From a checkpoint of a small transformer trained on Wikipedia: biases.
Each number is 128 + 24 x the weight over its row's rms, rounded and kept within 0 to 255. Layers, rows and columns count from 0. Numbers have three digits each. The size before them is the row's rms in percent of the matrix's.

# up: layer 7 MLP up, 320x128, rms 0.249, rows 165-231, columns 64-127
# down: layer 7 MLP down (transposed), 320x128, rms 0.192, rows 165-231, columns 64-127
# gate: layer 7 MLP gate, 320x128, rms 0.27, rows 166-231, columns 64-127
up165 110:124115125119128205100162153110100112135103128102120127126134124140146140099158110117156141139146165107123122123081156102133111111138109101137125141141150147073134124123124076145151158128135081
down165 106:090137112171110168105109135125073131138134112110097154135133074100112130117093132150148152119125136126146104081120108084176122155106139082101151115110120127137155120151136127142128166139115102
gate166 096:132127117183141144184137131147176114133109149095112156142148151126123128118166128108176080129109139103089120080191169174079085121113092137109152134128136138130128117138167128147117134109127150
up166 100:116133143122173119139168099137121118117117109157116111100125115117102142118104124141108117120132113106153157171087131120105132128119170163093143084119150136111067123107155169148107101138140129
down166 100:105138084127149081168080153135144153135156061126142099175139155120110132083105143131134141157138145146069131119132115144155096110085085126110119134129120102145139141133118155103121108170130146
gate167 102:130074119140153161157153137108138150111148141093094142133106151123126100083124140122114153130073135114131137115111120125140141087154172087144128110111123093114137068125140171155120149112134120
up167 101:111149081139126111110122134126144092102124093135122182165141142077135148127120115103125152143124153132158117133123148153087113161122131159147157118093094162150146118136098148122095111111127145
down167 099:126093080131158112130122125138132137134153137131127140095113118131102114133084140160151085107098087137142139169131108137111163102121136134131174125092129111137168153116099130145124122142137092
gate168 102:122109142183105142142134129113129130147135184119147138161120123176157105117118095091124141133087134146182150135129085124112112096146120108135159126141110126107163103131140165166132147153110143
up168 107:087097162163155139124128131132112099139092167126148081122132077140146135089152120133145139159146116085138126111163116102114119114188160129142130176123135121080088167159101128154124111147111096
down168 109:160138134121141106162119118086108164096141158163096140174127085166116093137132119116146121074084150128119153120116154150144157081159123102089124132116138161138121154107168152129141129155110089
gate169 087:134127106111104100141137140148147108106134120155109151130102150135102113121154103132130153170094091125131154151114129129116135142167120132105080113124102144106132143107139143101160140137132163
up169 095:116129107110125125145112163144095128148151162147143169107129081124142121117123122134140157142128108141095088139137148104099169136139149091083164127147101147134138077079164119125118076114146141
down169 076:088090121135152143120136161122143127136087135123159139148127111120170155126143154122144118112152128159136115112136128106099082101186189120134138097131161128109166094178124107147103147134137114
gate170 100:154115094147172158142091155133134181120096157126130128148131154166122161157115133076161119123098113157111121124162122087181142131136138077137135162132151134154124092121149155114155120128133135
up170 104:123127134129093139056126136106146119122125165143125099104135124112126158109116139123129131125159132118131106124108126148094145145157177145151092113086127156188152134143162133147144121175137112
down170 092:126137080124118147106097150107173092083162128111091086107134123157102106104136111127110126118122109134153171100117119137077165117128105171096172130143160114117139120084103116115102147133141113
gate171 100:113134134126128111108119153153133161103105135129123128135113190150101093072149181116146087133122144148141120111131125153124098134136137130105156115107113099091127124148106152145155113147141139
up171 111:095146157106137102128130128119097148164137069132115094114145159170102138149149106136138117110156143159175112135088097137159067134104128097098122112120144130061165134134174164096090153147120131
down171 108:123133107158123179103135123140164084135112147099168147107133130130146136111145120149104153085145113138088106114156103143082115103098147137110143166137130101170146080118133124105138132163122116
gate172 097:124138096168180130164142123189144126104101130139099153152130111130112163128106149108123094130128111135135137143110195130134122109109149123117135100109134109141138127132131127157126089100102139
up172 099:123141150099144142103102094125165134143097163087144155087104136111106149145131097131104135130163124153107120141140152129138109130145131126130087125094161155148109135154102115093127168147113151
down172 095:132120172096157165116123118133120141109173148118107145126119121175106117132143121118132090141141108117153123171093102106098081117152177140123156107114144105065121108155138135129137113128108112
gate173 109:105156155150113096159181131113158125122162119148132170122092119098154119098170177147140113156124101140162114142119109169089136098130157104110099134138107135149121152178130160160107121089153128
up173 109:124133107145117105121137076119123133149138172155089174180121143123112079131121116137135108136132136142117157142107118156117164107071117137114112131120124096127130089183097069092104129143112137
down173 108:113140127125102120133094114117093106108113158152127073131124110130098125139143095171127127102122116103135173104101148114147125148114162106131146128112123141124154090097055149114095158139125084
gate174 093:109092164104129116112133128144158159169134144166101143152122170161113126140090119131166159123163151133142124141084122127159096131177106130086162196117101125141139118119125118116152110123116113
up174 099:111166157120129073149141143098134137120126136132184158098131149132126107138160136118115113116139108114163132141134136140106177171131129157081111080150131117095133101071137106093127123136072083
down174 102:143104131131160145138120171106093084132145143123140213148177154179132099116111093157119179094141116120146111162109122101124126136125078126099116092123122183109126157145105144087128114138103113
gate175 090:088147136103080145150160129136137108114135167114121127130074124153124179112157144103141106101165101106172092144134145117090141111104100111169111133127159130138123140156158132086156121100139160
up175 092:129141112124115162140160103101127152102138083144072143127120158152150115110096093144105084108128088146122105136151133102118124132100115146186155124166158133106147146146144119153147085120129134
down175 097:110158171125128088122092113161131130138110059139151102124166129090129111134088128118104136105131145159145119094192197112094137142160121162167141159132094113136154120123099136121128142131141165
gate176 095:106144161126144149141057072112143103176145110108168134119154142082138147181158124101126117139091115127141137164140139114113139137098128168145091138137128147112132098135133074104143105101136118
up176 086:100141127117178107113130163145159142133109111104125079117150107129098134152085133102149131140110110128130127168147132116175115147134138141134119105153167128139134116138125083123088123106154109
down176 086:086143139135105106092133094135116135140101106119125127133114212062131119086124138162159103123125143143116126152107144095118115157147126112157163175112118130117131158117110168155109152128146117
gate177 096:085157135122116075159152155115127120115151136099150148155159141122120132120115136097135116143092133146150143152133114104130139087121127100111123164105096155112101120144138163136148141096084121
up177 108:125118138143167131095192078116159187127108100135128150101095093151121150144140133092117121109106147126148129148185139125102142136108137133091117169150157136108143148128143127114094135127113112
down177 104:157100112145102146113127105161083135094084138131126111136155112110142160117129115143117121110174109149119157142179093110095084116184140136110099149122143120110104170115106143148121112164142119
gate178 105:163114148150111140149107146148136154113111168133149151157119125113135088132132156125189122120141069126124143114155115114134142096140119139113131143090138100127159113084112132139120115139153106
up178 097:167109114161131162140160124168184145149154109178123146149110172109120128138107130124091123128139110077088119127128114126144114109147074100089118133127134139177078131113113112044108129111143144
down178 105:096115074137156171122152073089152120120180100125123129171144113153138113170100128152132115139142105110150120133113143139150168120140089090118088136105166139156148147147121125135141130098095136
gate179 105:136120141146155174125146076113137118145125126139084141125118073123121122126138156176180122166130124088084158114134111130135149098113126101137151150090130127170172167137125089138141097092111103
up179 099:096116093135133127172150158106122118135160126156146160103103103109153107146120183100114137136117117133090126160115128122151169105136090113106109136137113133126165146115084149103106163122125167
down179 104:132156135113149152097164130202153163138145119153152095091164136159129138125098146131107145115081134150155113105115099139162114146130136116143149148135137146109104145147115143129093115111120155
gate180 096:139137166127140148144111142176140146122117131113082145103160087122102096113129122163139111130133126124159060150096137139101138165111113161175144110167160153155102168152128157141130174132109101
up180 087:128102124123091134117144148146127123104124133109116098115120078141089144074146099107121138107095133107111120123158110130096162180144154144142138161116151099147122068155147134139135126169103143
down180 095:157150153102131133137145136166164129144124159109122130133159125128110107140139166154133116144140141116128110141090137094163142194132133160077086157134120144151134172123127133145120152099091128
gate181 097:127129155144169169106098117143096114077173127152128133086096154103103141113144108120157127156155104109093114147154148126154131169105149136120167123159154088088096146143125175135149141139085154
up181 091:144123126119136153148136123139079143174110114139099143114143138132165134149115131135117090195119183121098093198147098141107101125137121115103131095131128131125112147098162154103115179118120161
down181 091:165143130167148147147078129139186160109128117099081129148160116128129106113145150112184148138122113129135140131133155107095136127117147120106123154146145117158132136124106148139179138120137140
gate182 097:145138158091147136093150097125163154139190111151087137174143114115133105156180111138114142146125162148119074143131081121152127130157107110142114145164155148125112137140123138142114118155085132
up182 101:086144097150147117100149111133161136164124120118125143102198168077138129166153126046139134140160137137087147154156125079133119122098121101132096107121106129147144101148109138103108149141127141
down182 099:130123092105127108124134135141142138144146152136141123108125123153145132164124089120129129109126123089128085174130118197137142123073088150107126147126109181141123147147108114128079137147113130
gate183 105:099163177105152105116126107143134133159142137133109132130171158117135130113157119084144150147126144128160136129103143122126122093198119124121114129116119113113129127155130067102126117128143084
up183 102:131117187101172136128128092129157138120116087114099110151138167134107122143129133130124160152120133099092161156110130139132150103068129164114168113123110156125112153157108058151156113080113125
down183 102:086159128125154112118129136111120067149124176166120157151167120090076114134132162136131123138094145108107138078126154154132143108128097152124159131133126171155107174074122118194131124130173100
gate184 100:138127157109171149140148118159137101096127132106142158120145136117122146115115157187176127103135115108142116110108128133134115129127106109149171129126138143152113104148124155168110109130122127
up184 103:161126130098128151134154147124158126093108143109166084177114118109167112142105133132133118149136186107160121118177164126151138104128098162139112125095091099164155119177133117105137117110128144
down184 105:101109129098104077115190102153111087171120075104125161118099159158126117136134127130167128140126127149135143109131143108117102138060143109128091126145100121118117108133142117138134159130115148
gate185 105:110133129128129154121164162116093139134146138051135156146122127120092113113165116088083119180162147137127165125129080124175148160120122108109129106113148093136178125095118112122108116145110124
up185 096:126130138117124150132154156096142085120111120112157134115105132121100119134128135121095129103130115107135129101153111131121136140111123121187162159081133164136162142107114109138187133147092103
down185 098:120143154094103150112170145115115150110111173134138149129118148099150136108131136174172167101154100116139115113152142109172084114184119168096097127103136145155082164122160122113117098125119115
gate186 092:140105105126138165096098106121089150173151107088110123140155128161104143135168115118133145174153107114157146166088128124126121107114141132135161136128084090068123132149187127100137175145111162
up186 097:124123102109139139118166122092140143123124127121139127179140192132104118099128107132110127124101112162128124136141120085112143171133159138172128152152136125119150146118090127122095181129098142
down186 103:094137143127103113160095108142111154143111095137146168130193167129128141162121127129145129124117135109115140131147123124172137119150082126107168136153145115153101147124143165128081098123128150
gate187 096:102093099119148110108124138136109152144132152128113135090079156101132104145138177143088097148136123156108125116105126113109142120112122141142139119122136107169159124135138199079124100088098133
up187 108:112162111093145109118120117125119152121134132159124091178157136087140148093124150085118138136100111108114152146158080125157127103130150111120137119104164151135132123154164151108166144117134156
down187 100:137098132148107133110126120112119107146118132149127139110116106120135140137112138148113132147126119116127140120106117142115106098141151121111182107148103180122093143171111113138128112139152092
gate188 095:141123112100131100099141116150116110100166121103148143133164101128134134134147106134150098146132138097109129139148104150123155129116129173122088100104101106162143152111142130085133128130137157
up188 093:117115133140127136136197184139116128116163134124089123136101154116162104124091113145153112119143155150131134154130122152135128122094156182148129149134121121132070125099113090142128193126159115
down188 089:101115157186191161148164138100159157143108128123109115093126137072100136099101147147131088110108114119137130135091150121126148115132134113149162149132129135131131150176100115146111114124091112
gate189 102:115098126182103149173154161155173094120181150116142110119136101145127157143150078120114139153120114104126077090106141113124113138133140145130116119150152109152165150154120154151086138125103124
up189 094:134125156156167093118066106123169132106174125126131157113117152115132109129099126122146084153111103133124140137140139135132110104179154134124167118131064117143123118083146104149159138151123129
down189 104:108088120109148155126112126138145118118107106133163108149103136113121146151084171133171137122122126170073138148122161116110150115114117104109159165124168107090132159134157144102133088142133147
gate190 089:123117126124110138146140107157140071082137137137132121125093153128126133085081115139122133174138113131111126133104106123153104145143140114144130107103164119126111183120085145046114146136141108
up190 097:108135151169107124131127116158154159098113111144121116144109112179117129127115125091092160151115111161127054105111092115144117127138158145105129153123076115150134152155102122101100133115145123
down190 080:125113118099110107078157111124159105123076145071153134120134127129133134152123153147152114119097087083176129159136101080143119111139111102124128113143137090138188164148132107099122171097098142
gate191 084:082113108137138124107155090183124145056144116141144127096104178083109122138172138117132111154097112114115148131140126108155114154129097131139107123109111102106109129126115135161173088135145179
up191 092:090134120154136139143129162142079124172112115143129094100141145110147161152133128162101163078145129141093147149102121096119139121121119140091133143124074138120114104147121143120117097190131137
down191 096:134154099152164146147105176104154115191069130148113112155163106138135113159148143142195141114146127157125179134128121135145176148126140132073162134135149149097120121153153079082112142146101163
gate192 102:144126142127118128090123151141161122112181123136115161115115133139157155124118119117162100101095162132099139109107146119114121111151145127150147125123117128105131129185105119122117150142126141
up192 100:135151129118107122136159187116087120140123147100134143152084116167110115145116146139160152121130123128138142131127087093152134177156152131090099108142169126094105154131169143131168137137128151
down192 112:130100154143147148133129127129119148139107126140124102083106132099102141115112137110102154115129127161129116140148150135140127112116128101134129146114101118148142082123183144104131139160094116
gate193 102:138138068135152112127105101081107195117130139145136096147150117153105100147122118136123078123140188125106123121117086128123088098168119122140123139145204143172170130136154123128138122094126122
up193 088:103121132109139152171113091127125117117119171105104147132122146116127151114157108107145167112122085083109140141147120126093100119154081142088134137156077128121138150131130123149125156102153095
down193 094:141118116131129163137150101136183088146103128104120112119133198125122122114119141148146158159146091099131115090156123094117140142169162075115155154090123147158142147146141136084135160130143139
gate194 085:152072160144149159115150095126090144147128147104128103134116163117171118077163111141140128124062088152143172131103110136145119122107133125144136114091088160111120129145101130139111112151125174
up194 091:098127120119105136122153106125129136103134095163170124138138172074145096113142121108164121126094122089138120126101177174168112106116132150171106133075140129147128129087121153111169157118117112
down194 090:122143117122136151139177177112143159139124184122122110142113097140118128146136161135108155134105095141121143169097095104114181123112165114099147115137153112148140077099169136150136144142130095
gate195 096:111156145137170106104144159096098118118131149110138119138110096132173121148144083135124150128096141102135094154145121158093121136154125126149161116123113143152136158095168108139100122084100132
up195 098:113140164086131137143112139127118080129145089112164085128133092132108128121106071139130115109125139125159121154069143109121164119113139147122128154111143122138138099083083140150143093128124098
down195 097:107134139120129123129117190143128120116156124157123123122126099072091124132165123093116116112118162118085107165106159133132143112144080099153146102133137123086117163108162131167152139105119134
gate196 103:126116127146118107081100115155149149167135142109145112138107077079079103090126106100131110109141084141139124126115146098141176108112171101155130151142097158175127119144104158101131162129074146
up196 105:129108118114136102082138103140167122175105132145131137129129109134136155118146135114161132110142113123140109170097170078093129149128143112099119153133147114095135140128117146122158115067148139
down196 106:132122104136111168100139119116107107117121152144182151135133092121139135127121127140129133109122144119115130089122061156130120075174132120130114116161175134166133123128077132153154118112155092
gate197 101:125099153149096142158214140126142161139155133136120146177122166142124136136182119132135144126111141163113115129101148126164116084152146096153118161121163130113155118132134092140107114100140090
up197 098:157107154103147142100111176088118171092108114148159131145100114136142128167100104113108133137110115100119099088116120079092117099138115125120164124132138136167130075119112103152152114113118138
down197 097:172144129116110115114149172096107103142079097134116121154101137149132122143179150088137127161123155145119139110151180090154120158102158093173083095076164104116155129149151131182149157125121151
gate198 096:142157145159090136101101151101117153103088147127126101166095127122127096141123135081169113165128144111128154113114112157134128111105136117125068144126127141129115173124128138097116090103137165
up198 096:112143140131133165139128141112079178126150142141146115119130100131145144080131111111103172103158122147136082121121126114104185099129106140114101178134165183123155116135111142139114129153119130
down198 101:124149131150190109101149132121120153149155104158169152111116083091132142141144132132070142116096110070154155121094090162102145087124165176120089126125104076138167086162094117135112145172117083
gate199 106:121120156096134095168148148153168126133123136102142122088109124123169134120158165114186155100086097098112079105078195094135139100176123153094131116080103168124123143114155116138135098134132110
up199 102:131152114132102102125168111153113127140132108145107105152105090139132065152091126119103126146093083102176113150138134157098162082101130128119139153110095163130112078121165127119148141156089099
down199 111:121144114134140110090081168131096183117142154142108143217175108160102126127154122096155135126109127109121135135124146143159139100089095093112139088121149107141133116155127106103099119122143118
gate200 102:128167098159153130147115116112105154124099164133147144102144093127112138141093126126229149139100125088163118138129102115133107142129177112178104132132155144119114128130164094117119126130097108
up200 091:135131122146129142103066142128161106093098132119177122094162114162144092168108154123140110121091166123130108145165144147163120120139150096106102120147138120087118111104124106102104111112096112
down200 104:157124161141124094095087106143132083149143081151106097138136172124099141141164190099127120108129137144126127133152093150136093147103130119139127137115167133103152123136118152124143129156088091
gate201 103:123141147126146122152141146128168148134156144101131159125149143145136172118076076118145152117108111109137100107132127123076136103140111111124102113175108089110134109087135121121140086161163127
up201 109:141107082107131149099177117152137117134135115151125134140135120110181174111114126162139151080098121091177148128111101141101095167118137139102145139149127112120147091119122099143123107118127184
down201 105:105126122116162143116115133096135119120137116168108124139138156105124111090128121137135198112131098123140089128133095127158121108139145131190132152110141072156122165165116133137145135098128132
gate202 094:212128123119130154107139127135119156098157168203157142169151136125163157150162108148098112132103131123149105095101156101098142104165115167104120149118105119094170107129142133154123111163090109
up202 104:168139131149158127102107157160110127101100179104089146129112103150126139133123115155134115127085122135087141118180159111059084126108148107148175102125171095139134139122101131172158160123150130
down202 102:128134152071146117107111132157165143144147155139120099133117153148142096148167141100128122161140136132135114152160097132145136118115150137152159137153135120126137138121119102108147138072152120
gate203 103:149129135080110129151146122078132090113152098173098137098131133141173113102126086137166133170171157101132110098161092113126114141130124123118148108129131104095122149144125141155117138119147087
up203 097:131151093142137140121139120145132101138159130123074161124138187080114167121156136113169127131121142082136114090143112130134124115146152079126141099153154138149130166122141064106124127118135125
down203 088:126107127161117143145110168134130102114119098114133141164197076126106114131116107130116109113114149147119111092100137135147099114089134096135120134141161089133164153111140137152125131139123119
gate204 092:115146149116108125150125117137095098140123097096129177124089105092082133074096144114134144151108121117118114152125150138117107144124147102081118129165148064102124127151125161155125139146115111
up204 092:106116114088131184126145123200126163127136127129090109138116105108150102126139146069120142118071129134115127158151152145099155104121160132168162148113087127125123089118155069202122099106106097
down204 085:118157120105113094123106111120098143124099150103135126148141124146109108135093123116115151167160151122109102166154116137126134106145123149094121143190112125138133133057115187115115161146142146
gate205 104:111067152109134163132160125123182133108129131105132144157122149162120122157126122087110113134139131112195156123146110146157103067121135160145109151114125164117106148143128136153108127168146116
up205 107:182126166104143092105140164127119149122145138130103117141135139115105158142112079099143136079134132110130108126103157099139113142112149161113133150140122158105139132094144136147083093174108118
down205 101:153105152107136151160130095155110082119096136111142135152120126120106142144184154138105096110114168113116109110133135123120123129140152072120131093151118086108127156109138090107137142093115142
gate206 104:103161110137121112131126126136149138096080142135115145126136167143125119086104124073150145143113092127095129141109113156168140133170130094075109109096092117097133083150100093113118108132141148
up206 105:125118102161114117138118149112134150138145096105110104105160151085127137126146121135136114165168142162126161114149114163144116114160123187133096110145099112138054125124096105120110106177156140
down206 107:119163167132146123122165172150117095105110121137153194152123116114144130104127177131116156134138104145103101107146122132136128104147137130117143144113168107156129147093145138142115105128164142
gate207 098:117138133091141156102143131145142144115154118114148121117144105103113155109122121096128127110135158104140181115149144112102135111130098146082081106133096079140120098118151130108129117146128154
up207 096:118144106107125107150096115142152146157128149083127136168109106173104115147160151121168117111146148135111087143124110085143146145189131108163184146089118120111084114114112155138163116125072111
down207 098:146113100117127133142135163105092120149113139086130122178088141131131193133120094132156117125194131107146115134117146127148103163105158191162135110142109143121138114140179101141107092117122122
gate208 103:111097139166136154123164089118090116115086123126154115097116121133136109082147140150172086136114102106128116110130129101133139150178170135141111144114108098154143118148138158120122082118173093
up208 099:153184152103141176138069124159090140116115134101130151134138146119131170089126134124133097125127122148099126121160124127106143138131154140078146108113140120141108124071152161128089118134174094
down208 102:163122121122145131127011144097162109106174124124127155147102116112124125141093135138147132127135102147137127160111136150084136118075120090131103092136120172125103133132121123150122099142138113
gate209 106:144097159126133123174111117165109108123126122109145148144171138169096045118158128140175141111160079109143163137131113108113155106121130133142122160108134091153107080136129155131120123136159161
up209 098:146138109155141123125131132118123153148134133147120162112121163173139137130129091141138118126140148121130121119091122133106115096141140169090125094124101110127147127086121126102140138144130113
down209 101:140101112107094118112102150132112123138134148088140124135118130106143168174157161118146133114127103162147121131139160144067172103141090115121136134122171107136153115097157135132145116132131139
gate210 101:082119082174096136134151085102135091122107123146113124170142139197113129111151121137129131118164139107108140159130102112127100084160172112117110155133157109098109153146109151136165106149123125
up210 106:128091163115164098087113127132143085134149117151128138119151088166140139102121116144080144136123155140123131133122108148139166120081128118101187075116137127169093147126080163110125073134136090
down210 104:137096168156134122133163137108166091085131137099153137116115088102161142110154152147126117103195108156139144136092132081130125121106130124122111089150094101130150113144095099132121098127109129
gate211 100:142102131162092150125120058138164137134182155148145169123133174102157176149123124102147122112121135157085155155123101127113153138143129129145132114133090143113143173138106099133125167092116150
up211 095:139153112129112137164125161140128158096099129182164119123129088099130118151143143158121108137110111143150133115099122106129082108192162092146131136157117125125156101107125124079107138132068144
down211 099:107068123146124161124110130116122119125141137129118134124126113154140104116126122125142121115126120123122090145118122143181133111122137161126120127093121099137131108106112115112100118072147105
gate212 092:147105139099172132109144097123142083142127140089124153114140156122149091134148119124113166154153083141117113106174129112100148132102118155119099124110100138150093128152161123118128150114119134
up212 098:131115181139124130130130097105148116133112138111153117156137151118106138093072168135129102135119128130110144125143110166089110166129138140112136131194140200120139147123173108110105106125113070
down212 096:075127103106153133117171120106109126087140120112080099076114180098106122142116136164125125140114107123126142140115117111168127136149117103146122105121096120121131112132109123145138146102147126
gate213 098:073106148078085139146134116166151089184152141148128184121133109112155156091138089184140143139123116157162153167117088152117121125089167147157134118174143127138100137144099107096081140126172108
up213 100:127109160109078157142096148101123126095096084112133146110084139164107109134171154130184148128159115125147154111144092132121149125085092145135092120156058120189111116128137121151137128154179129
down213 099:164150082106108073113155128132143160163109116123126112155157113119167135172144134134148132154103094132143082142139106143087110101123112122134113097118134117125133133143119123157144152075156163
gate214 102:144100116151119117138142148153155151131129121107104134096120147129137165136178130115135104096098145092160106109094109071132123126166115120143105158097124113115091122117114161153173138119113093
up214 098:138116130138180090099138166107158152145134117150144137119110130162146131149126144106143121136181150136119117124142134102143163129137095086107149147127106161075128138153160153038097098093148140
down214 108:109134159165151095156121112112142110137158129125121092082148126159144124131140169065111120121099127132094117124134132138137113070141127119121119117063177181108133115139137120137156168127140133
gate215 099:115100148100076117112105137114110105118154144105098129130150103138132112105134123128142096091099152120150115125101102168130143145180133128158129119163141127136139128142166170152151113145126128
up215 092:160113113108132125114147107124161137140107171113147166175130090094125136129146135128124093099105133146120154122127161147136132124098085178096194131144158099135128107101154117126156098120142154
down215 097:112127120104122086141168094156110146152130099136097134136136169123149103174135149071179135122149158129085142104151121130117152157103173106160156133141116128167158074129138133163156126160124126
gate216 100:146159118153088125144153127139135188138161123168173127107132113140161124091133141162140119144122129121116139167136123123138090127149165133093099155165146165129107107147092167139104136113100137
up216 112:108178164120150087086144116125109145133126173140125165105137139145111139156114098121144133138120118119129110114129131089102136098116113143151123150151166155097110145133140100133085139185124099
down216 110:162160146124178141120166112099126154113123165136177109089135115127112128154104137127121122139141109145154111073136147109120112122139130101116125129132127141198109088116089101141092153168120132
gate217 091:162076131167129133129132145105140088126148107168134151143132101154085129158108081120131127131161074124136127155119116119145120135067136134136099124115120143141148161157131088097146126098112138
up217 094:137168139127080134129141149125141145145093144147107127106159103128139159131122113118143135122126158119150116166114123059107119160094124144179096129157135154091132093157091103141150103098140136
down217 099:167151134149099109097147130110138105137138112148139148135161154112156163174134154111142076119153143128155094127166117129133149153134166128137122087096155121173124197121153109141127141102103128
gate218 101:129114126122151148152101141175184111089132128177140096119109115120116128153120172107115066121128109164096107149154109106121129099091110123137092125095130130155148133141119119148112150151115113
up218 087:171167120126156147162103081112145144105089105106094120108160106108090146140124121149118149138106076100186100120109143091116127139129105118138128159122106119130189121099142114131119139118098117
down218 094:130187153150144169125168141105149107081117119129152157083142156118168107140102096135141147126092179120125126110135103173084147134151104108102135093143126135146112139150137138138124126161139119
gate219 100:121149150117139116144123107170158138090109162165131106128114104145182146149128105105151142129093101152154126131133126131146161135148167099129100132159110106129157163133122088119137113118156148
up219 099:135145141122155119146121131099126152129130148169163085163138142109125122100107135120126128150117148133129142139080107122147149153095139076089099094163101062101123102126090146144152134173150106
down219 104:132144175090145092118178109103109125136109101092101113108105118177147164046088176141121134119115135129098150138133126105119113121118161142131124155125068102091154133085101145138119141149086122
gate220 101:129144108151136147117137103118135141140115186137106141145119132151118120193122146133164136108111061112159107118117108140172108081151131150138099121148126135128100092141104135152121112108188117
up220 098:097124150154139126151121152132085113146090104135101128152115140128170119101096136118144155113099167140095141192152117114096112066117136145091164107118134098134120147145084128149131128117169075
down220 095:149150086115127173132122141114112130141151145133105126164159163092124125097139146121127126095117121147091149121072103107118134116090158110119130121160167134137133154103154155147109138118129156
gate221 093:105148141153113089116125119125145087117148161099113094131108093152131115157125107097180135136188134128145128156132088115112132100142144155163129118120163132099099161126084170119092119128121146
up221 097:134131060143122097120119166169136141131099144093044102108146180122111118176165153131101120101146119134150124161071129106126098129096123119140142119135152124152134105161128125159129184137133129
down221 103:154142162150132178141140131147123144126099101139121181090136163075131143158090143158128191099136141156114100133170140121163080108140117145133147147141155147128128125129146125133120142135111089
gate222 092:113149120136145125145121084121119150087128129122161169144154152118134120114109123160137081170113159164142133126147060135093143126147156145128165076148138094142105132129108128104148109094112107
up222 094:087109088132133097125142121108132139103133112126108137145103144144177076117134167141121138149073083152127105112124121116106117139132118131088112134159122144158122104143144125113149109104161157
down222 095:156143146131150101125118122146096115144110071150159097124116112165119108155130142186124145134149132136166136143147155096083115150088117142134139110150130087089132147163157149158099117139133146
gate223 096:120139160151120141137146151137125084133134138097107122084139106147159155119114158148139119126148114120109140121112130073109160103145136123174102148104111167134081153169148144134094134105162146
up223 092:105104152102142103115088154141157118126154113109158120143149133103124146119171093117109120164140174138115131129142133101126113145143102154113139122141157163161129119166136146124154119105155110
down223 092:079116116100093191116171126150062103147125145106127154125136152114122134102095117164139102128080096145125133134145123135200176134126126100118094134122117160112127156096144167135126128111133121
gate224 105:129137155115136127166198131143171120168140164096126115136109121097194088061131105150125123101092123125148122157133111142124144097099094148128102145145151143099128136136118148104083140156155094
up224 103:158114103127169086174123157127084149101150121136134146161139136154111099138134100143128103094131129140122123145078152116113101124151138156118155131108101189150195132139131081146158119117114169
down224 110:139158125154105146172107132124125128102179128132138092165086137109086157110146182126134122104126159097143147104142085139169112159086126131155147127146100116124113143123114124142110145080085171
gate225 095:141143145122127142113120135165177150086174125171146121156164107117130164141114135121166070160153137147118089149093108154141074115121130180076114162167114106111142093121120145138162129127101143
up225 095:153112116115122087099153163109113119161089138128135167105154175108137131180111130166145132165142154118102118117162159122104138124154120164119103109102180120140116113152090093121138121101152094
down225 095:127158111124102179107134114054114110132141145097117150194146135104127094088138109100129119092140115135150159172104124083121108143119174154083104114145137121131096100179125156114133163131187148
gate226 093:098152119154128121124140138119096129145139169092134082048083132180149108120140120135165115155114096085130107139143117119126119149154119117110113114141097118177132176139142157124091153146126094
up226 098:105110135094118111146170129155149116137141104141145129077083161111119098117119093155112084105107116148123164151087109143116143127123064154124109147159164083102140159156130084115131196129127155
down226 100:189130134105118189093101138132153126117164108119138123127106130088137164163157115107146121147209101123146130140171141104120106139081104098115098131168125111138139118116099145115095147134134127
gate227 099:151122146131116143107156129135158145099137121152112115128126117105161081157159146144133132162107135120078160158093146152114120162119195113136106121164144165083144126161124121191119128128165133
up227 098:076122109154138088116106161134041091154121094143135113108116146126148135085130117139121120081152167111141168172122164128093126110123109139104133138117182121163125150113142134128125124102133139
down227 097:103118135137102072128124119153122124162157137140146171126120088123159108129124133114135100104115113106144132139139125141063141158100099120143097071135137129104163163152137092143133121103100096
gate228 108:079149149096097144117121143125103121161131117184162126131115117152126158099122118129173109141121137112166128088151067112122117109125115143156133140100190118108130145123146154100122137151120159
up228 108:120100079110124147108117114119129144133118086144147125140123166137163104106149140118141122142135119146114150140098168147135178115108076143105125142128116099101125102119149144134142124118136102
down228 110:170113142120135151148130128124101111108117092141124123138149121130108148121091120103103133158156115122174139184151135146126121107115121115156108103100139166097138071125164115079142102134095110
gate229 106:127176130140166152129130137162115155124137142117139149125114124183112088112110093131125104140193114096125122143156134122108080079149110118107103125161152101088139113107128156124121121140108187
up229 103:147096119130090082124130136125140120145128117130131139111114146144056137125118144157139162147079096193178128111153136109103143122153137114153128148123172133115131170107154127136113170144141097
down229 106:107116135168110149148127133139106162132134115137132154142144188140123075152135119116161134091104148119120119074121119107129122148112105142155103109139106127127099134136140141135121153139115133
gate230 105:144119147095131109084146109131110141090176131070120135120146138117146151143147093145146170147150139107098151128112160105119167144166163139173112092111119121123146152183095096141121154130142115
up230 098:134175132135145099112139075113120116123081139147110089157137126129150166139138070099121100123110100117136095103131114109117125150134138146130134087156142137145144120113134122097144160155135132
down230 100:129116108150128142131111124174143123150109106144118092139084154106103138100117113138138085124159120156140096064146117128126078140080164120142110124151112123122127146120134097125117155116114116
gate231 101:151102120114088128114167101146122124142165132100109117110135113127177104141122103139123140131141126153146143108152124138117131103161114094112140146146166124116114112137111151127086156116143175
up231 105:149137134120164140139140099113122180122158093149110162153130112150143149137119116122114101108130172154131110128104130128127072122102180138127139137110089110146114122107135147138168119127127084
down231 099:110128088145098121125109108132162141125122114120139108139133109126128135164127132136088092102099115112124135092142131130143094107128160122126179100091120084130112136134157113137186159079117153